config = dict(
    n_layer=11,
    d_model=256,
    head_dim=128,
    vocab_size=512,
    qk_norm=True,
    attn_scale=0.0884,
    tie_embeddings='early',
    parallel_block=False,
    extras=['local attention windows', 'paired heads', 'value embeddings', 'a smear gate', 'an embedding shortcut', 'learned residual scales', 'skips across layers', 'capped logits'],
    init='uniform',
    beta1=0.95,
    lr_head=0.0105,
    final_lr_fraction=0.0,
)
Each number is 128 + 32 x the weight over its row's rms, rounded and kept within 0 to 255. Layers, rows and columns count from 0. Numbers have three digits each. The size before them is the row's rms in percent of the matrix's.

# down: layer 5 MLP down (transposed), 1024x256, rms 0.161, rows 251-297, columns 0-63
# up: layer 5 MLP up, 1024x256, rms 0.326, rows 252-297, columns 0-63
down251 101:171127113188124073149055155139134159105098152176162091140129113128125150149090117190146110088065122132178089136136138176106079115149102134037136087059140108066138132109102128186179102059153081
up252 100:170149093127177159125110042134155127161145161154158139169125155139150086125107133134110110144191117156184164135109139132158163147171178120182188173116132107125126098174135125137141137121137173
down252 107:118089090132138074145087101212054125088140096104114140112080130130162197129190113097080186128150142184127133180081107088151188094129104135078185117110127123108123090112102131105179105114155150
up253 100:110135100140130155072144134131101070099113089130155113099081112134191141108086188114120118141134120117126120160179117132118125173113134115190149064140113075117129102089139111186102104095091127
down253 099:096175138132149138136146112140127119097199123198121099109037167111144110159116175074134144154160084082169173150154118149135152112090159195126210159161103145175150076134080111170119167126059163
up254 110:141136077173134106077170052121168117151141096091176033075075096167154151103134064139165179141128090103084145089144152120070137134152129113117146142137124065119128132099153167140138087135056178
down254 101:137145124128141095097147096092123059151150154143137130151057109143154090192117147106157108110118140181121124127167099115170094127099124157177161147123175057129114172152138145160123142129167176
up255 097:116088112148170079119122148188152124139079198141147164133126074143150176128113112151062119128141169071096166120105180085116142118124148054093139125167137143177165121168184142109116131145136121
down255 101:108108147149186178139121181180146114153122070118113112182084151133115129115067101124121094100113084110090114149151052156190140095124138158074145145226146136109077170082123197099076133115104097
up256 106:160169171134115143055124161149135164057167056138168145072194129189161183104016108137119141135132087159107173206145146128143139071066143135117126121177107194077125080155093124146174116153069133
down256 101:137160176174151135062132115123113185043121114101115109094163100136128158126154158161164066121136107099113110163070089098199110170096092083109116159123127111129136102158127095135110155124125152
up257 097:132119120103099133092157134086124122137092137091180136108075133114051138068070087115113110183179155106112161199113109087136095134158141093150120168124101128088083123137091147140085127189125146
down257 098:188140135140070190121175163168128118171083142139167150146161135122116171110169140038123102118157151127163130134160120171131146140177088131136137139107114161168127120168117127110131140176105100
up258 111:140143084122121111126107129145103144149129182132153040114109176171125154141109134128159059092141136140118121152156150143085112212122117069140119077117191095108103177128122141073074149137116142
down258 103:147104100113128114127161138055191163064124116141151116141094106138114114114120176100092126062187110155110135105090154127146080123082184182138073178144142145160156143129166101182200147165114114
up259 103:169132064129083104125142076103101162102085145124154127141132148146142163073102076137168139214088096171142100112125106115164133138080159093101151204086128168136157105136083096133155126104143111
down259 103:144087132075121117188144140153131154123134079162094115099119206123110147153139174144143119123095174190155045137156159100094170118161173109146144132102139043057123150139114147145157152155158112
up260 096:131144110100110118107076148091067093142158128136166144169053152110169137132158042154106180078160098084118151162112154110072154116139140140102169098107117112103114112131128155145191132127117123
down260 097:154074163090060091128125187111112096126093129109190128155133119110167171162103129113129067082126129083177138138170190152110095146085114127167095110118152107116120127118088110165077144195098160
up261 101:124133092074100084103134112170136128159108163114106161167182140113123107095148065130128115075136156170166181167117127199129174090139136155079095095133087118112041134134142166135136103132092194
down261 100:167134132151105066112134124163081141116075169131155162134191129163094135130114116116145163081125121161125113109171126125132133155142165128091161112146159138144177154115107232130151145091168125
up262 100:170156084147121163171131194089110078098126152131116125084187125099081084113044133106193147112127134156119159116109091138122167085139159130111169147096149152114121120147166142122086122174146130
down262 102:135158173204161201141154183102144153141122141050217066091095159233079136140153138118153140116123173103115132101177103108165144089158163138117105120143146195146135076154133133162088121173149148
up263 102:112096126110158114077170138166138139102105073167093139103085099073126121099140046178100106122158127125123098103116178093148133115163125104068115070142137133188138128107106117099167096198113096
down263 105:068095128135150126061085080109096100127083144119121123122130088118161169138155188173190061090165143108093140197134098172144160144120113153153133104111123149132095134178184142157163162157163092
up264 101:094165127141133114102145095139100165120141106144138105113112153096150179159127133077104124131144101091145173131148129131109133120164117147105085163120150133150162064107105105195185067114159115
down264 097:097093096140109135040100123083134157079096151155117114139146108143076095160198185083076136088120176182085185130117147108105185129117131129100156141093104195106138130091040075063176145138142128
up265 106:088102132126121065034132142126146189104137125144142115124129116164185126170155121109162202129122095141120053106125067170131111126117079087148156132099141158131192148097118148197204126129114184
down265 105:139164143092178107090153156146068166131145117147143146167150102119134113129104128162175172125137101145133115162096096144155130153180078166166109170124095128127154174105144088162139146112151145
up266 105:156036155189104133145154115136101179109106114180156133149198111146142190154061155144155132107131111106102100056132178123097144085069175138177123094132123136128126126144223112156114107140110120
down266 099:119120116108136137107189150160123133132127082131154140105141050120140114139160102124186091135111144096129141096121085141116084159097117023133138134131108129142160142109183098128126091166131114
up267 104:167110134108101086090087109171175158177105150134102151138147138014179145128064127067161093129140149143174178099097094119086104068093080139089122150118135157155159158169172125137100111164138201
down267 097:184150119113118132116179079156157125163096122169146084135105169105167112086127168072128083132150099125088164113159093118149191185080145096124125127122107114194143063183095168150081106069082150
up268 105:145152119092134085178052078150141176175132146042151120147167116136122097102165141107145150110163177174157121163154153185078154166163143056184091154160125112083095111097133119161125147097132128
down268 103:036136152096165092115116089138111118092124119167161126126152202176094118111154111077134103094193135116185141175101114157109112107145102132150165119164161104096129069082145181131123132161141105
up269 102:149147167159142188188081084172112083168164141137106097115071155094154159165174160106061158156096153144178115110088113041124098120121128135174073219142127087157144129126133111107188135124141184
down269 098:176152102166073113170139124104171161090140101092159151153178133089112191108106158181105089119167133144154091123121089132155142110152127135149140113130164116152091081124099096093205156106123124
up270 102:109129110120130126149036169142131177151149186102130146122153145168147130135067103129157124132132086107110085141108089110092075143098171082094083157136140050158102100127134164129082154143095132
down270 106:138175112075154148033086077186129153098168042152138102152113165112090117142111072127171158127137124128102097097124098104107084093124163041177138128126072109131143077102186106166154171160127164
up271 106:191151169141094038124121124174114119165101118159118101181152184118125015082116152110137117116208186142148150097128174150084149097093164130114134131125192132121094095143109113147089103072134109
down271 099:106099089149156125124132150093145128107172135131125068171091105119128157079112145061207145000175101124138129150139139170168177178111187129088188122117144125146143082179098129163109137161126164
up272 101:098169107100124124043098118092097050154074084172133144146152144111166136168140099127147113128166140163145130058150128111167145134158121121167077141137102163159141140104101141202087137155202119
down272 103:159134109108137084172132145120158081143089157113125199123130166116122125162116145088133111064140138089122072117124139097104104128111151129056153085127094113124108138079144150110110155121172096
up273 097:133031075144111098137093105133134113134132090058112125187191100109124040112119094102056106170166148136115083180156152103137105172130147119166129174087126131091124126105100182130119139151120149
down273 098:195131111117099094138152056110136129142139126169117131103193113149156148150171116135103127159135093129110144131097099125108179087157095121139182105172179167110094074128157110093145116078120129
up274 099:125182093100126143109120099101083127125138166090091198129150073176149075075103115176171074120122112083116056187110102133143100102162144122070169133118113127136095155157157100075101123195187140
down274 103:082174116149159080150164134122106129082171139111132152112146123212133152148135141083175122109148147147150098123113085170103104125130079132099180127090126181051110133120170148092118154162129113
up275 095:141123165134149092101203099108148087107134160100152112157180123100098174064094138092108096136128159096102117155111134118136125106188060087086081128119127068120131168126181164087131121080080158
down275 098:182159124116105175127065119106138081130113070141109140094178233117047102084113159109162142127115208134162182156133112106079127094109103132152135141106128132099180117132135067184139159129133136
up276 102:144191153138125166130176087161092082107134151137123116145138149133134125147088142086123131085136153145154164142171103136131080202170090068161134102101136119116114135173158123159149097132117166
down276 104:111105165180109108138194142177140093118109134092124136093136120136158132195079090105060171143144112199131118192123101172135145118148106105070165093119195121088160065146077106123088123131096107
up277 102:144121145126181073113165153188122039115144123115139087136132102127122135188195129143134099112143146152102143184088163121138143080151126147098146072139144109097082135117164135153115145108145120
down277 102:134115111126190166088114143076145184182085121096104178160139125177074144097181153093131161151099151122120110153146169186170142123196105137070104117143151117179149084096094121080157147125155123
up278 101:159172134155164121107221139039086134161223101129076113127070049160163137097152149059152169108117134191102097059150122050141154108116105181108141166153141142071116114111135099177129133114168102
down278 104:186142114172113126166140083090137109133139150158165130110106095158097154136113132089077118107110111107145126101163126152143148116139130123089151144079108056150111125139129140074123164115178144
up279 106:114164094121114184132112150107165135161183134130132105079101158115141123074146099131125107123092129145199127101123110089104100154112122175138099139074167121147097140094097118161103109163157154
down279 104:199124122117084196165132153153126079150118122101125125087111179138142188136148109148082138101166076042171132137155091141102069131082103131109162067116133137118147108122141135164108145104133149
up280 106:122097119096169090151090137145133146133144137109156114173093089124133132129109137120135180081115125071139119116140090094185174137127165160153125078147102059145120133159128103176124116095143141
down280 100:121142143112113146147166092180083145084150139092073111067171137126120121085107110137168113127173152106135144180087180089135127101103114115144183068118113084170120101084154177063045113173093103
up281 100:190136114169184205127159112157170142162160113113158132130172086121160121167148150164124154125154114069110121139104163147194081076106137134170134135253125143156138176120179116111174087124158143
down281 099:152124164131167171122098096105125159140139138128188117156149127157159152134187138145100128139123102097154150142113234174100179127163114157107128117137127158117078175152177183144153172154115131
up282 105:113131139164075128129128169129142123085091116146128120129187119143078130199113204208159130124144198135150082104156127168154083101141099111110158189146156144109076159127113167164142144142133112
down282 102:089136124163147114136164142147136124173140137151147150123124106126101153105122132181103177085126094091112200082134094153145185137094121170142142108126112137164089173171109115140104152106158051
up283 102:110130149137136072143118168086068155134143125117142100164146144143129148109157137109174115157116154133163194021174108139146190109133091111141134147112120148144119051164159113109124067086113134
down283 101:155101113105127127143060053156117164142073144118139112124185097068155147108098128152084151106122110093209098081158168194084146110089114096151107125127171136118108110185122075122104152144192160
up284 099:106115143163089161076139121108110157000094158130143103074125143104140140131120142132106111168128171117141176105111110178164127164145122103105084127202136138156137107139085081128125123176098093
down284 100:165100116102113109056147161068111109095060119138059111072080132138095183075137146130084121167113121179171147181090093164097194177157064161155100148094068180146115198107129113053139124097111147
up285 089:126179127069106119115137174185135156105097229156075124151103158104086156187156121109137054077164104149062134124078128114150122124102123206082124138135092114102166159092106145127092132124152125
down285 094:133116110108098106137157145091133141161045159133101169126070125158142210072145181121182172158183126171157104085111084127165145095077137180118085140124158096132156160101108194114130147172124128
up286 094:118148186110083106133144137096131192188120157080139150134055076146064099126131109103135129138093114151111099110063069136112150101106082100120105102174121103096137078077093157175119154163137140
down286 100:147120121122159080149116099102104167151136132086083130078110145148095080109136087186099135149089183154128129130153162182085091058101104109169124148124132134175172130131143097061102153121090104
up287 096:138125105142073112064094107154166121117151136122080128144148084127165111142121158117145183132126134132143110171084135098057127059126086172179162151145131105098115126144182102174113115158181117
down287 100:146142086208114159094177101107113208104116111145118153093159151086148103166144115120145132109132132114110121081080133126099146223122083141108091073134177105077072115076189203097179112142051082
up288 104:132064074105073082124175133108086229149113126117188154128099153154161137155099161128152144115085168105091117154115121083135129157122187121176142150119120066100196100127135152142122150109107121
down288 103:075077151092085124130161108174134131079151083110194147140139082130098143120189140179142136103174111165133121140114079072111121187088095128096113163150084061131180141085132144131133097166178117
up289 103:172110121135120137125127130095091125147138133104181126166089160167192138139133169144109118087135140119157146054095117074135122120110101103128200147072190146146155120109155147157096129114122109
down289 100:099126113142096108171115135120104125112132179146086194116107144078139103189143158115142186089152104105131114167120149106120156096159177096157119142065125099138094107166163117168140102136096164
up290 104:132116078142126099143128045091113164143143175089093127141106072139122129106159085151179101122118088170110110129092105176152145127069153151130087143128072126122116176075150140148078108114194074
down290 099:107121191120151110129158130134128145123122039134145149151105108063146149146097157166147138142073140062154126161138070149190159091095105119161140136170105119154094144193112126151146147111141087
up291 098:129117071161066097108120067147130087129161121133118134158148090093090161182177144136113083148095163172135122108136111110128129197182140095117111161198081171164139095047152106134151091146122135
down291 098:080147058126158118137178065120167117130154152200168123159125119113065092143088104182047118131127140140171155169101104131135093140113096146083105127130122178151116153105173165134124145103154092
up292 095:113164038148164114137142126135125120140131132071110171090086157135097113166131166148157185133113140125101129102116161151169065193113120065126167166115158114151191161129145122157092150123109096
down292 099:079141136180110077096100126124118090136138132139094145067077160135034103164105119190130101173144111129116170165157171158150097132125173110145146114163147134175236149102113136112095105121156099
up293 091:160128106160154162139144158144167185135145089116129113133104154117191116183132140109091145114126134102049089065176168154189076098121141134124143157094109147129150151120154070164144133109087111
down293 099:127146135118119158128144108210126078140149148069139080104112141104161126107081125048112113128090136103104160129132114173163122104105131128173137118106107106111104202151097067138045191125110081
up294 099:161115055139091092133110098109117143113149075070115144163156126100137055111187074140103200158130112108121100177127155152068126099087121112190163118146191112102113141159108078103101131167130103
down294 097:137158138182126135189101098181129119097142178160092131138121160158163128151129165181117127132130121141142120097119136143108172075102110119134103161125068111127107147106145164132115191104104116
up295 101:127110095133142156165144132116117125133129189132128128108107116055139120105139137121123151099121144178163090128139055105146150063100064150135142169108134158137140098128132121110140107123131108
down295 106:147188083153119138181104074114114098043062187092139110161124091121150166092157073060099169111112139125099168115139156140155078077136085101083167117121162190189132112133113139164151108149164120
up296 099:153173097059111186161114190145102140200149148182119153145185079104092119163139094118110114146098155127139090147192132149073117126124165160140130123132120136153173118091168139093109137182131089
down296 100:139131119104150155156171133136170106125125133141073179112128101158089105164065098107148118168131186172074083116086082069148145078122145115089084142125114147132197116138153133143090119099059123
up297 101:133091122082149123127192114200122075147102121163106134065145190114099130184151117153089101173091145149133169092150119084128139125079066172135143127121119127047114119117112120145102168191160146
down297 102:166116068080119139098174191110093090168083122128129161188133152155089091091121143108092157119126133145146104103144168165169131167149074166130101165102134125098091156077134137056126104071126084